Weights of a small transformer language model.
Architecture: LayerNorm before each block, rotary positions, no biases in attention or MLP, tied embeddings, normalized queries and keys.
Training: a variant of SOAP for these matrices, 185M tokens, 5860 steps.
Each number is 128 + 32 x the weight over the matrix's rms, rounded and kept within 0 to 255. Layers, rows and columns count from 0.

# layer 11 attention query, 128x128, rms 0.163, rows 110-127, columns 0-127
[[103 142 139 177 139 127  92 168 139 100  97 151 139 128 123  86 134 126  96 107  61 135  93  87 137 130 121  87 141  78 111 172 157 123 122 123  49 113 129  82 146 115 128 117 104 137 113 117 114  93 172 154  74 113  60 121 112 117 137  95 126 139 116 108 136 137  69 131  84 110 143 143 113 107 122 135 163 122 142 144 143 111 121 129 163  99 117 173 117 115  95 116 118 164 158 115 167  84 119 135 121 131  80  81  96 117 118 102 109 165 113  83  98 122 113 128 108 135 131 115 163 151 163 141 103 178 151 113]
 [116 126 107 119 153 116 118 154 136 150 178 174 168 157 102 115 148 147 135 123 145 160 152 106 106  73  88  83 144 103  99 135 182  86 131 113 160 147 166 148 155 116 131 116 118  90  94 103 125  97 139 116 139 130 109 130 119 119 160  75 127 112 115 131 137 101  90 166 147 169  92 114  88 124 150 173 148 101 154 140 114 151 195 139  79 195 156 151 146  80  79 133 185 139 149 153 112 114 112 108 110 114 114  90 180 144 102 107 116 105 135  94 163 162 173 129 131 154 139 112  32 136 117 149 114 130 162 168]
 [121  64 128 169 169 170 134  92 120 181 161 141  91 137 206 142 136 174 123 123  91 130 149 193 137 127 142 153 121 187  95 152 180  82 166  97 169 137 147  88 163 121 125  77 151 166  82 149 132 100  86 116 111  90  96 134 118 165 153  96 150 152 128 129 120 134 162 182  60  80 170 121  69 130 222 101  96 165 174  85 156 119 152  98 133 102 140 139 177 122 155 131 161 128 105 113 126 152 111  97 122  84 151 196 129 145 118 177 122 178  95 125 168 128 124 109 100 150 114 134 109 114  85  28 115 116 149 144]
 [187 135  91 135  80 154 168 166  62  93 172 159 191 120  92  94 165 121 139 125  92 232 109  59 126 171  47 204 167  94 169 174 169 188 159  75 154 100 136 175 149  82 134 141 156  63  92 116 166 139 170 126 101 126 109 112  95 132  57 103 100 160 149 129 124 158  67 179  81 147 131  65 174 111  99 127  69 151  35 145 116 114 105  75 129 136 137 168  69 196  84 124  37 199 133 130 159 129 109 135 115 114 155 118 110 187  86 145  87  91  91 212 104 191 180 150 166  75 100 143  81 140  50 154  40  79  37 152]
 [194 136 105 110 172 100 157 134 161 124 107 110 118 153 157 116 176 156 119  97 126 123 111 110 162 174 146 129 145 186 123 126 167 108 113 142 159 149 158 107 100 106 135 130 160 119 176 153  92  99 109 161 165  94 139  86 138 112 156 146 159  86 120 170 122 195 148 146 131 102 130  84 230 154 173 127 180 152 146 124 122 162  91 159 132 139  58 130 136 145  83 151 201 114  87 182  90 104 151 152 138 157 120  89 112 154 157 140 193 140 183 166 169 112 151 165 127 107 105 152 123  95 126 128  86 131 153 104]
 [107 123 102  98  75 117 168 104 118  94 167 138 184 123 170 158  95 118  80 115 135 149 101 109 139 182 147 138 126 120 126 141 176 190 126 118 151  85 133 125 105 137 151 146  93  89 155 110 140  99 145 110 144 169 149 125 119 161 106  86  90  92 152 192 143 162 139 125 133  99 159  63 131 140 160 123 123  97  90 136 120 139  94 113 101  98 119 140 118 120 115 141  92 119 131 135 105 104  98  95 112 138 188 124 109 139 118 138 137 118  95 142 121 103 142 117 124 107 137 119 146 138 130 141 128 125 108 141]
 [146 155 141 156 171 122  80  82 110 157 150 186 151 124 148  91  68 103 126 147 183  68 142 122 152  79 150  91 111 150 177 112 161 133 111 103 131 125 151 177 104 125 137 154 148 177 103 122  65 110 110 102  82 162 143 159 144 110 132  92 136 205  84 156  98   0  25 133 141 136 251 108 113 163 129 147 176  95 123 102 110  54 155  73 112  70 132 100 160 109 141  85 118 115 140  98 110 109 117 127 115  90 139 121 155 130 140 112  99 127 143  73  87  94 165 131 174  97 154 144 124 143  88  82 135 158 108 143]
 [125 189  82 132  93 115  52 134 171 123 104 184 134  78  96  92  88 114 109 110 153 129 134 143 143 132  64  86 135 119 137 152 142 196 200 100 139 134 135 111 184 152 119  66 167  94 148 173  96 110 134  79 157 119 129 142 138 162 124 156 157  83 145 160 119 157 207 159 118 114  90  79  87 136 123 133  96 111 191 139 102  64 105 218 143  94 179 151  62 150 158  45  99  74  90 110 149 105 122  92 116  62 134 133 115 124  98 140 174 152  92 143 135  55 140 105 120  99 136 131 140 135  53 128 137 108  97 144]
 [141 129 133 128 126 127 104 158 157  89 134 129 106 137 108 130 170 136 105 135  43 103 118 128 148 111 176  61 123 109 117  69 144 122 198 163 138 158  93 125 205 114 187 120 180  92 149 112 154 160 141 150 141  86 102 138 146 118 163  67 157  66 155 106 148  76 112 110 147 155 113 105  84 124  83 132 117 144 129  97 152 125 165 225 122 121  84  99 145  94 129 100 122 139 164 103 161 148 171 171 148 112 128 104 127  78 115 136 168  83 120 148  89 137 118 100 131 152 133 112  92 129 121 140 132 118  84  84]
 [139 156  72 117  24 189  60 121 114 103 176 107 119 140 117 159  92 140 127 117  88 112 197 114 111 169 125 120 178 125 113 204 125 156  98 162 152 129  87 133 159 145 139 139 129  90 131 111 140 121 136  88  89 108  89 116 118 121 111 172  52 113 135 100  98 120 150 164 123 125 110 167 145 132 126 138 159 158 178 116 190 163 134 103 137 130 166 154 121 121  97 147  82 187 136 173 116 147 132  97 132 169 120 213 103 111  97 200 104 130 101 119 162  88 118 122  66 115  85 110 151 115 142 169  92 174 176 156]
 [ 88 130 163 105  60 126 140 178 217 119  83 132  83 134 167 129 160 172 169  82 142 119 160 147 117 189 144  85 171 138 141 113 186 103 153  88  77 144  90 103 158 160 126 134 109  73 115  61 114 148 138 151 101 147 115  84 191 143 123 131 126 106 105 121 125 164 166 175  80 138  61  68 102 129  98 151 138 157 168  97 155  82 119 125 153 178 132 190 109 117  98 138 103 143  91 140 189 149 108  96 105 139 118 129 127 103 149 121 107 168  95 128 126 118 117  48 101 113 135 111 107 121  88 118  78 135 161 138]
 [147   0  81  85 156  99 123 115 137 161 123 115 138 137 122 146  52 159 101 138 104 151  78 171 161 174 212 137 114 151 168  38 163  94 156  97 100  29  91  61 152 148 106  95 127 171 135 133 103 153 161  77 146 124 126 143 119 168 180 116 181 129 127 135 119  57  94  96  94 136 190 168 121 177 121  76 120 103  39 136  97 140 158 131 166 131  51 126 170 105 120  93 160 184 118 151 112  75  90 157 164  90 105 139 164 112 118 101 186 189 130  79 177 140 100  80 182 123 231 121 117  80 124 112 118 138  95  77]
 [144 178 100 115 185 133 136  64 168 130 170  84 102 121 179 105 127 178  80 145 123 115 144 134  64 119 131 127  77 136 120 125  76 127 184 147 121 106 106 109 136 123  58 117 120 135 185 121 129 164 128 154 172 140 154 172 144  80 199 110 100 149 150  82 160 195 178 199 101  61 130 104 185 140 216 143 108  58 107 124 152 132 138 105 115 156  74 190 146 117 168 131 125  73  84 140 151 138  95 111 136 139 121 112 127 141 188  98 115 176 126 116 102 145 116 124 146 156 111 107 120  77 184 110 185  73 170 104]
 [ 60 163 133 125 110 147 104 118 203 136 139 119  97 145  61 210 155 149 129 107  94  89 101 118 117 136 166 129 110 136 144  97  53 171 116 139  56 145  71 117 126 105 148  99 140 130 103 137 129 107 132 125 142 106 118 118 164 151 129 122  96 137 117  68 120 190 165 149 170 185 138 149 165  95  88  98 118 162  83 101 140 102  80 194 198 104 170 148 113 124 125 125 153 116 154 108 160 168  91 151  82 165 134 160 102  96 118 142  94 128 136 119 141 130  58 123  96 138 123  66 109 143 126 131 112 165 107 104]
 [119 113 132 116 123 113 123  44  98 108 108 155  98 135  95 122 121  83 137 105 141 105 139 181 137 102 164 154 111  84 161 127  96 173 145  73 168 104  78 188 136 184 120 115 111 101  73 144 132 135  93 110 158 181 133  82 192  90 149 167  94 195 163 113 176 116 123 148 128 157  80 133 155 114  92 112 103 178 151 110 174 191 184 159 134 114 161  94  90 107 207 175 166 182 102 127 129 129 110  99  74  98 116 127 130 136  99 141  66  80  58 110 162  87  57 149 138  75  92 149 144 110  99 154 160 146  97 121]
 [118 153  44 152 176 117  97 126  83 101 176 139 144 106 107 150 139 164 133 188 132 107 121 103 168 116 134 123 143 106 146 169 105 109 131 144 201 122  82 209 170 132 127 137 169 117 132  91 133 100  73 137 136 147  82 185  96 103 110  94 127 163 132 179 200 134 135 123 157 108 188 170 138  86 115 124 181  73  48 132 144 156  90  98 125 121  82 109 156 110  85 125  78 119 188 171 149  93 172 139 113 203 138 151 126 112 131 104 114 110 165  98 124 154 120 169 144 105 158 141 106 140 190  82 135 175 130 171]
 [ 99  51 126 128 146 143 100 175 144 116  91  66 119  75 135 100 131 101 135  83 143 123 131 136  81 134 142 112 107 143 115 179 135 120 143  98 116 153 147 137  72 117 102 204 118 136 172 144 132 125 147  62 128 137 153 120 139 123 121 122 173 164 124 144 168  85  76 113 124 159  68 157 103  63 145 145 106 139  87 128 109 157 200 162  78 124  83  78 137 138 154 181 117 141 131 106  98 116 145 160 177 127 125 117 175 161 122 121 139 168 136 100 105 173 143 133 107 155 122 117  91 164 156 174 129 156 152 150]
 [122 132  87 120 132 117 156 155  99 103 123 119 129  82 103 115 140 129 119 122  96 181 156 134  87 162 161 100 178 113  62  69 139 100 104 146  72 134 103  53 159 177 112  87 121  69  76 110  70 159 147 136 147 144 142 109  67 132 175 137 167 151 158 136 136 151 140 114 108 140  93 158  95 135 121 132 101  73 138  93 177 144 102 124 156 189 108 156  91 150 122 156 167  89  30  76 151 112 149 115 189 153 136 159 183  99 198  92 132 138  96 133 152 128 132 102 114 118 142 162 146 127 180 178 144 177 122 107]]
# layer 11 attention key, 128x128, rms 0.157, rows 110-127, columns 0-127
[[ 50 170 134 133  70 102 150 120 156 168  93 131 137 153 140 137 113  70 156 112 139 215  87 134 137 106 152 151 123 123 128 140  91  94 132 139 152 112 116 132 118 135  98  88 149 209 103 184  98  94 150 114 166  96 113 129  96 152  88 134 162 121  90 107 136 139 151 169 170 147  74 146 111 101 126 107 138 149 143  88 130 107 132 138 130 125 120  90  74 206 130 135 136 130 125 121 142 133 144 108 130 145 158 103 137 115 145 131  82 107 142 115 118  62 130 150 133 104 127 172 120 131 120 172 143 111 140 101]
 [110 102 158 119 135 121 110 136 134 145 136 100  94 132 147  96 113  85 156 126 139 190 103 150 153 163  78 148 129 190 161 192 135 132 181  60 166  78 140 105  85 107 144 115 192 143 128 168 111 137 134 170 124  88 111  85 146 207 102 173 156  80 173 123 172 151  81 143 145 148 153 158 146 141  69  84 116 157 112 117 163 107  94 108  98 120 167 133 127 150 183 199  69 154 160  95 185 137 130 106 144 152 123 162 151 121 170 147 126 159 135 167  95  93 114 101 160 160 128 131  87 144  67 105 155 172 123 110]
 [116 157  66 116 143 160 130 111 106 165 114 116  50  91 136 109 136  67 135 114  81 166 170 186 171 164 112 145  83 112 172 159 131 123 130 187 135 105 143 114 139 125 108 146 133 119 140 155 135  75 150 143 159  74 137 118 116 159  90 140 116  78 128  68 165 126  97 125 135 134 143 142 103 168  44 183 116 139  45 131 117 123 123 222  74 112  92 104 144 156 103 192  92 125 144 151 159 114 129 130 166 104 118  94 101 139 158 112  97 151 193  85 177 130 123 173 125 158 176 119 122 129 148 174 116 143 153  98]
 [111 136 155 115 111  97 177 137 174 145  87 103 146 162  98 146 119  92 173 172 124  75 147 123 138  94  88 107 165 135 104 110 129 101 126 121 154 139 155 123 135 171  86 174 124 142 171 127 115  93 116 104 100 129 146  45 110 111 119 128  90 127 103 145 100 157 130 108 135  62 109 109 110 141 108  96 145 163 154 191 134 199 111 189 104 104 165 147 143 135 184 116 143 195 137  92 101 124 160 116 133 110 133 121 116  96 123 129 143 141 123 118 144  90  45 134 121 129 132  89 165 153 123  95 117 121  76 155]
 [144 122 141 122 150 149 135 164  84 146 126 146 132 107 144  98 123 147 170 136 152 125  92 108 118  77  94 113 156 226  62 125 121 161 174 127  81 120 138 136 170 133 188 138 153 146 137 139 121 137 163 107 101 150 139 105 186 101 180 189 113 117 105 170 100  95 113 108 112 195 137 153  24 119 154 159 113  96 161 197 117 106 103 139 101  81 120 131 172  66 144 141 143  79 122  60  94 122  82 154 191 116 147 191 179 120 115  91  76 106  87 125  59  77 121 114 159 167 118  89 107 148 171 105 148  68  63 131]
 [196 115 124 104 129 192 162 169 134  74 110 162  79 117 106 191 128 140 179 180 174 128 171 121 144 142 148 120 153 120  94  65  77 124 105  88 136 137  87 141  84 163 133 201  89  77 159  81 206 167 163  94 152 102 139  72 159 172 174 133 101 201 143 197 105 204 158  42 131  62  96 113 179  85 125 128 106 144 151 126 110 144 146 135 170 116  99  88 145 116 104  56 154 158 112 109 117 113 132 164 146 149 161 135 108 155 110 148 175 124 105 136 133 153 125 103  98 126 138 136 172 104 112 111 107  75  84 141]
 [126  73 135  81  92 154 126 131 122 125 101  82 131 119 134 188 126 110 156 200 150 141 182  92 204 129 200 167 136  62 148 120 122 109 105 130  79 157 104 135  83 123 113 112 125  73 161 138 177 134 182 106 112 191 148 105 133 159 175 135 131  89 152 125 131 153 145 105  76 124  85 111 149 125  85 146 106 109 156 114  90 114 142 108 148 121 130  61 104 152  52 102 138  93 162 187 116 131 129 130 111 171 134 126 129 142 133 225 131 119 149 130 146 103 120 125 107 125 102 102 128 113  76 140 112 148 129 137]
 [117 118 148  68 163 153 144 101 151 136 136 169 134 171 116 108 134 104 174 168 140 112 101 117 152 139 148 104  86  86 139 113 157 115 122 120 168 149 109 107 135  92 120 149 164 109  53 153 146 183 149 117 108 110 147 153 100 131  90 161 142 196  37 103 161 144  99 125 133 102 166 123 104 122 146 185 147 125 103  80 103 117 154 152 155 160  71  59 174 131 144 142  68 141 123 197 106 121 144 126 138 122 170 116 110 104 118 148 134 146  93  92 162 134 147  84  97  91 109 137 104 114 147 158 128  92 126 132]
 [ 82 142 180 177 204 164  91  90  58 124  78 171 111 153 114  51 119 130 127 108 192 121 117 131 131 124 100 156 145  94 162 188 117  71 131 102 147 119 125  45  79 161 136  99 148 110 123 144 105 151  99 137  82 177 125 140 108 158 104 153 120 202 112 156 153 139 101 156 159 156 183  97 120 124 161 150 119 131 104 180 106  98 126 124 110 136 104 125 161 142 125 146 122 104 103 139 103 140  97 128 117 183 101 104 148 134 107  88  99 156 136 147 168 102 144 102 114 142  82 155 166 103 139  93 179  80 169  86]
 [114 209 125 116 107 199 163 112 131 191 106 163 164  91 126 168 135 104  75 170 135 138  76  83 149  87  57 152 122  45 151 127  47 145  81 120 101 148 123 141 119 136 147 123 128 169 164 126 148 138 192 128 128  61 140  67 149 109 122 100 162  89 109  96 132 170 163  54 130 170  53 157  77 121  68 107 193 155 132 149  92 105 110 163 190 135 133 149 153 106 179 141  90 106 182 170 194 108 165 142 187 131 130 104 119 137 194  51 143 118 156 145  96 184 122 162 183 118 184 125 173 169 117 127 128 110  62 137]
 [135 164 122  85 137 148 163 115 152 168 133 144 141  88 104  86 137 138  89 135 105  93 119  59 152 140  30 143 141  78  90 116  79 127 130 134 150  96 192 204 119 142 103 106 161 202 118 190 127 137 137 177 197  39 130 102  78 102 123 176 135 144 148  97 174 197 139 128 126 171 136 129 144 150  81  95 148 199 141 149  94 165 108 163 124  78 139 122 120  87 206 143 131 165  99 159 181 173 171 123 160 168  72 135 100 152 143 114 157  96 188 128 128 128 123 186 147 152 156 164 128 149 119 140 146 125  67 115]
 [181 140 196 180 165 160 123 164  87 133  64  81 144 149 152 128 137 102 140 204 159 140 100  59 205 111 146 126 155  24 143  12 146 145  94 126 183 182 192 200 114 112 167 209 149 134 175  42 108 148 148  89  95 154  79  95 128  97  72  94 112 162 132 163 121 127 123 120 184 122 160 140 170 109 177 201 118 187  86 143 117  52  72 165  92 125 141  99  79 164  74 111 123  88 136 106  64 107 153 115 107 161 206 130 139 152  87 187  32 119 152 117 193  56 119 115 112 149  98 147 188 125 140 152 176  73 135  68]
 [125  45 108 144 149 105 116 129 124 146 103 139 127  88 156 127 146 154  61 125 176 137 215 191 122 209 139 140 129 158  72  86 194 121 133  92 128 137 124 111  80  86 143 145 100 160  18 113  83 129  75 127 170 106 142 147 114 114 109 126 144 150 198 163 160 125 102  96 131 160  98 203 158 135  81 111  90 125  71 163 183 143 173 157  81 125  93 106 163  75  91  96 166 157 103  83 180  97  52 145 126 106 108 139  96 146 146 100 123  64 154  97 159  96 235 182  95 135 140 145 114 117  91  65 178 154 184 154]
 [114 143  79 144 139 112 170 113  81  80 112 106 124 162  97  99 134  73  89 117 122 103 100 161 119 120  88  99 131 138 151 127 143 114 160 149 135  92 108 122 186 154  96  55  32 130 111 147 125 101 101 141 148  68 124 144  69 104 139 123 122 123 101 103 177  73 151 101 142  84 156 123  89 138 146  82 106 151 161 108 156 151  97 187  93 160 108 142 135 195 139 139 121 125  65 197 147 157 156  95 153 155  93 125 116 141 133  79 113 117 108 126 145 149 180 126 129  93 119 205 128 110 182 115 184  97 126 101]
 [ 94 172 119 118 140 100 164 165 111 130 160  67 132 125 160 158 121 125 161 115 133  77 142  73 111 106  98 111 151 101 134 116  94 144 120 176 188 139 179  81  95 115 163 107  62  49 168  48  90 114 232 126 108 122 111 178 152  73  88  47  89  87  96 147 115 198 186 134 120 141 189 110 179  62 100 146 144 121  89 112 134  87  81 162 194 199 171 117  87 170 176  40  86 133 185 141 119 165 183  96  97 121 126 113 121 123 118 124 176 120 121 178 145  85 163 104 204 178 116 104 115 151 159 205 112 147 101 153]
 [188  75 179 130 131 105 123 112 182 132 131  97 159 128 135 200 154 144  96 170 165 138 126 102 134 117 159 145  88 168 139 102 157 100 163  79  80 172 100 116  61 109 122 168  98 143 148  71 132 164 144 129 174 118 178  89 145 165 127 155 148 130 118 127  96 112 178 108 105 108  81 149 137 118 147 139  84 145 136 186 108 151 109  84  85  90 110 122 123  65 100 117  95 142 149 119 141 130  89 125  88 101 125  89 220 130  82 172  81 183 171 150  97 197 149 126 133 137  90 146 184  96  78  92 188 152 168  90]
 [134 170 103 146 157 151 112 180 167 108 174 131 127 185 115  74  79 204 194 103 118 152 165 169 169 127 148 165  73 161 159 108  97 129  90 141 157 145 115 114  61  97 112 161 149 141  88 100 106 108  75 178  86 144 145 137 134 128 144  81 125 155 108  63  60 149 175 175 130 117 134  91 196 146 119 150 140  83  87  92 148  64 143  63 211 161 166 126  78 205 125 135 207 216 173 165 110 112 111 109  45  92 120 181 121 185 136  94 143 111 123 179 184 159  49  91  96  91 118 179 116  69 106 104  77 135 164 158]
 [126 112 183 155 139  78 110 125 134 194 138 165 171 160 172 106 136 153 110 140 130 188 121 105 108 127  47 153 169 138 133  92 127 118 180 159 137 106 235 145 120 142 170  88 140 126 118 139 122 208  86 107 158 136 114 155 123  97  85 129 115 101 124 117 130 146 130 163 172 184 129 160 133 133 138 113 108 198 126 141 142 116 165 135 172 192  85 144 137 103 145 104  60 119  68  54 175 173 179 111 157 116 147 107  99  84 165 138 110 114 156 145 133 138 105 136 148 112 132 152 152 147 135 150 131 118 205 110]]
# layer 11 attention value, 128x128, rms 0.181, rows 64-72, columns 0-127
[[107  74 106 133 156 120  91  91 110 100 169  99 107  63 158 164 139 109 147 126  91 147 153 146 110  79  70 101 199  85  76 111 126 130 214 111  89  53 132 141 115 176 118  98 136 130 159 110 121 137 146  94 114 153 117 116 144 146 155 117  95 131 134  88  98 119  89 126 155 119 150  66  94 149 173 142 211 108  77 115  98 163 183 146 112 143 116 120 140 114 132 145 107 138  80 138 110 132 133 120 122 117 150 120 157 193 171  96 133 121 144 110 117 176 133 184 146  55 158 150 167  95 200 127 133 169 165 132]
 [121 148  65  93 113 100 161 156 113 105 151 120 164 164 119 127  79 119 139 162 155 161 117 138 145 136 123 158 119 113 177 117 147 135 102 112 143 155 175 159 154 135 148 101 176 119 125 117  77 131 151 106 151 174  65 103 134  94  98 125 161 154 164 147 138 103  68 170 147  95 167 134 151 104 161 158 151  89 172 110 137  88 127 100  95 111 100 137 124 122 127 145  63 112  65 111 141 163  95 122 151 100 147 105 123 113  90 169 151 109 102 130 206 113 146  69 143  65 126 107 118  79 148  98 141 158 127 128]
 [161 122 131 167 128 128 136  73  97 120 160 114 149 135 122 129  91  97 128 135 133 110 133 158  89 105 140 132  99 128 145 138 124 153 129 167 107 140  66 146 158 157 115 135 108 211 135  95 153 184 178  93 125  94 167 101 119 144 151 120 142 155 114 110 142 129 148 127 142 178 129 165 120 126 132 115 151 169 147  96 104 119 211 109 138 164 138 135 162  72 183 222 147 120 170 125 159  92 110 113  92 144  84 175  92 128 105  91 112  96 153  99  94 148 129 101 132 167 102 200 101 110 186  65 122 139 124 113]
 [158 122  95 116  78 149 156 114 145 108  99  85 107 158  73 116  83 158  96 149 155 210 104 145  93  98 160 127 137 102 144 114  94 116 127  93 113 113 120 117 152 114 126 107 119 176 150 161 141 126  93 139 158 195  90 169 124  95 142 132 210 176 100 118 123 127 132  81 116 132  99 189 141 109 176 178  92 176 132 121 149 164 148 134  93 171 134 114 129 143 183 136 160  86 126 163 151 122 179 128 159 142 108 110 122 119 117 144 174 101 115 106 147 171  90 149 166  42  71 134 114  84  85  97 174 129 130 100]
 [144 117  99 107  80 144 132 106 153 153 113 116  96 126  81  92 116  57 131 114 103 151 100 132 115 126 158 142 123 156 106 108 151 132 103 135 129 140 153 149 117 131 111 138  95 112 134 111 112 150 167 139 128 193 143 133 152  77 180 142 141 164  95 138  94 145  92 167  90 110 143 185 141 125 171 195 117 127 145 104 174 112 114  65  95 152 161 158 147 135 105 132 108 133 118 106 131 182 162  78 147  73  90 133 142 137  52 134 121 121 131 163 154 188  97 187 140  91 108 125 142  84 132 101 136 143 137 101]
 [168  77  99 170 152  97 156 121 161 160 123 109  62 106  89 127 146 191  95 150 118  73 165 123 142  61 169 183 138 111 156 168  51 115  96 165 161 126 195  80 116  85 114 150  76 172 102 175 100 134 118  87 127 112  73  90  85 111 144 188 202  80 143 158 113  84 112  78 102 143 154 154 134 185  83 151 116  90 171 214 141 121 144  95 104 120 139 103 122 115 161 128 176  92 141 177 105 174 140 129 125 142  86 125 170 123 113 132 158 113 108 101 120 133 185 146 144 184 136  83 126 145  60  89 129  70 161  68]
 [157 132 109 166 139 135 110 146 104 137 126  88 116 165  68 163 150 147  92 124 165 155  66  92 109 106 124 141 120 157 118 101  85  92 113  84 149 136 171 128 119 142 140 135 118 147  72 125 212 140  89 122 117  97 158 141 132 120 134  95 147  76 125 142 165 143 132  94 111  63 218 194 152 184 166  93 100 133 122 125 109 112 101  84 112 114 159 143 177  85 108 164 158  89 167 167 126 102 133 101 117 132 125 109 141  77 145 118 122 107 188 135 161 151  89  88 166 146 157 171 137 172 200 124 115 209 117  93]
 [145 168 123 137 123 108 167 154 111 143 117 115 162 113 149 144 123 123  64 149 147  87 128 128 136 100  70 139 111  89 147 121 124 102 140  95 150 105 144 136 177 108 135 122  93 125 159  73 128 131 170 146 126 101 115 142 113 179 147 147 110 107 150 146 109  79 117 118 150 123 162  64 161 139 100  78 147 133 114 137  87 131 135  75 117 131 179 146 115 116 107 174 117 134 109 133 112  77 121 122  83 143 148 128 139  97 176  75 157 118 156 150 105 144 134 172 137 125 174  97 123  86  96 135  77 151  76 161]
 [123  84  78 125  98 141  98 118  92  76  94 147 117 111  66 111 160 203 120 176 105 129 104 102 103 139 103 103 190 146 142 149 159 147 139 190 147 139  75  70 152 110  95  96  90 108 159 126 108 169 141 100 113 136  69 108  97 120 100 116 216 146  89 124 144 119 129 163 101 148  98  96 133 175 189 171  62 178 133 135 182 187 122 154 129 149 157 145 152 129 168 168 114 116 160 143 141 108 108 126 119 127  81  83 191 136 132 147 141  67 124 163 129 153 162 138 127 119 119 127 120 156  67  61 128 126 158 129]]
# layer 11 attention output (transposed), 128x128, rms 0.153, rows 64-72, columns 0-127
[[151 100 114 109 153 143 143  81 133 100 148 113 180 111 149 115  70  97 106  75 120 161  97 133 129 133 121 172 159  87 108 142 199 109 243  35 113  72 104 171 106 121 146 203 173  60  95 136  80 147 128 160 114 187  88 194 148 131 144 121 113 150 136 102  63 143  84 119 113 101 121 126  45 135 139 144 140 165  80 149 131 131 133 164 105 108  80 158 111 116  95  75 118 142  84 135 148 100  91 120 134 184 111 201 123 177 128 105 116 183 185 102 123 158 157 111 175 122 165 159 127  91 128 189 146 166 126 112]
 [123 112  93 149 116  87 151 130 148 175 137  94 149  88 168 100 113 160 100 116 174 121 110 178 149 147 167 123 132 195 150 175 108 101 138  96  80 193 156 141  61  67 121 106 107 114 134 124 139 138 162 125 143 177 107 104 116 121 158 102 139 134  74 143 152  87 131 110 132 115  90 145 142 117 135 172 106  97 114 101 155  79  95  65 137 130  96 116 145 122 113 145 130 121  96 144 104 111 127 119 169 106 138  86 145 172 104 170 115 122 120 123 175 132 133 106 157 140 103 125 184 110 111 169 122 196 164 135]
 [140  86 175 139 130 171 121  39  77 120 121 153  96 103 133 117 109  74 126 141 110  74 174 136 121 132 127 157 151  64 127  89 111  91 115 157  96 145 103 165 131 121 118 195 115 142  94  90 199 182 161  69 171 121 144 157 142 102 161 100 112 130 110 139 160 122 121 124 142 130 130 178 137  79 105  84 168 158 120 127 130 108 170 107 139 159 132  87 145  97 148 169 128 140 126 115 110 120 116 193 150 111 158 137 117 100 155  90  65 130 123 170 115 132 118 144  86 114 134 179 139 157 151 149 128 114 140 134]
 [172 115 153 162  82 117 157  48 117 147 164 138 140 116 106 116 114 148 114 135 189 135 158 134 148 147 142 159  90 130 148 113 121 162  98 158 131 104 136  80  94 150 169  95 148  68 100 125 138 116 158 125 111 165  91 141 178 102 179 163 114 138 107 128 103  88 119  94  96 123 148 166 168  91 156 138  99 119  95 117 178 106 157 163 120 144  97 139 120  64 156 133 195 134 139 162 100 146 177 107 135 136  99 177  81 115 137 109 122  60 123 111 145 145  59 143 130 137 152  93  97  96 141  99 107 136 128 125]
 [136 153 132 120  90 147 134  99 141 153 123 127 146 128  40 102 110 120  92 118  94  95 123 129 135 120 160 118 143 148 181 118 111 174 125 135 152 123 114 134 118 191 161  94 128  92 136 149 113 116 103  87 158 120 102 147 131  86 172 140 164 133 125 146 114 165  69 132 123 153 111 161 123 137 136 129 142 128 128 124 175 148  86  74 126 130 132 127 128 110 141 146  98 109  49 122 125 118 137 149 140 113 136 163 145 149 101 153 119  87 124  89 183 146 125 157 143  96  86 127 101 126 113 191 175 155 163  90]
 [150 126 113 169 157 139 133 137 141 105  98 190  93  91 100 141 194 115  94 148 119 133  83 117 154 121 131 208 132 138 200 170 148 156 132 142 162  86 151 104 153 105 126 101  51  81  96 152  78 164 132 105 128 132  64  98 101 112 156  72 176 135  92  78 144  82  99 110 167 149 167 108 147 123 113  90 120  95 170 152 106 124 241 109 189 125 185 120 137 125 134 142 177  61  69 166 156  53 157 149 169 154  79  73  72 135 111 162 183 130 120  79 115 155 100 105 133 145 151 109 143 120 178  81 155 126 147  44]
 [146 165 157 129 172 100  81 102 129 150 126 117 129 154 141 105 124 178 155 133 157 128  98  95 149 147 116 130  93 175 105  39 149  78  90 150 153 143 134  56 200 131 120 118 125 107  98 130 136 137 162  69 145 106 137 139 125 114 149 153 103 147 124 154 150 107  38 128 112  85 199 168 137 120 121 168 159 114 121 156 101 123  87  87 104 122 121 166 154  97  87 155 116 142 105  95 118 150 134  81 138  72 156 103 118  80 130 133 118 210 185 116 141 147 175 127 128 124 151 170 150 104 102  94 210  94 140 124]
 [165 131 164 104 154 117 108  78 141 123 122 145 128 109 119 124 123  82 181 177 151 142 122  97 122  80  90  99 188 165 128  98 147 150 125  64 133 133 127 146 128 147 139 155 136 173 182 101 142 134  86  76 156 132 126 116  98 166 145 196  44 106 155 135 165 109 154 144 157 153 177  97 125 169  88 107 156 131  94  86  99  99 144  76 138 112 121 104 147 177  92  89 151 112 119 139 136  52 141  99 110 128 124  99 137 122 104 204 155 113 114 125  96 137 164 123 163 121 163 127 133  84 132 118 135 100 111 165]
 [106  93 103 188 134 139 129  79  61 156  96 152  98  88 112  83 174 169  96 110 127 116  91 109 127 156 124  89 128 149 172 175 141 129 101 179  72  84 153 157 132 159 152 100 178 124 201 124 110 202 176 137 147 176 139 152 146 125 129 113 183 131  87 117 100 135  57 176 107 150 163 114 113  78 123 156 114 169 111 144 131 158 130 154 129 201 105 110 143 134  96 102  99 151 163 136 132 114 155 119 114 143  68 130 171 111 154 159 148 100  86 115 116 192 140 101 108 161 118 124 139 116  91  51  97  51 183  88]]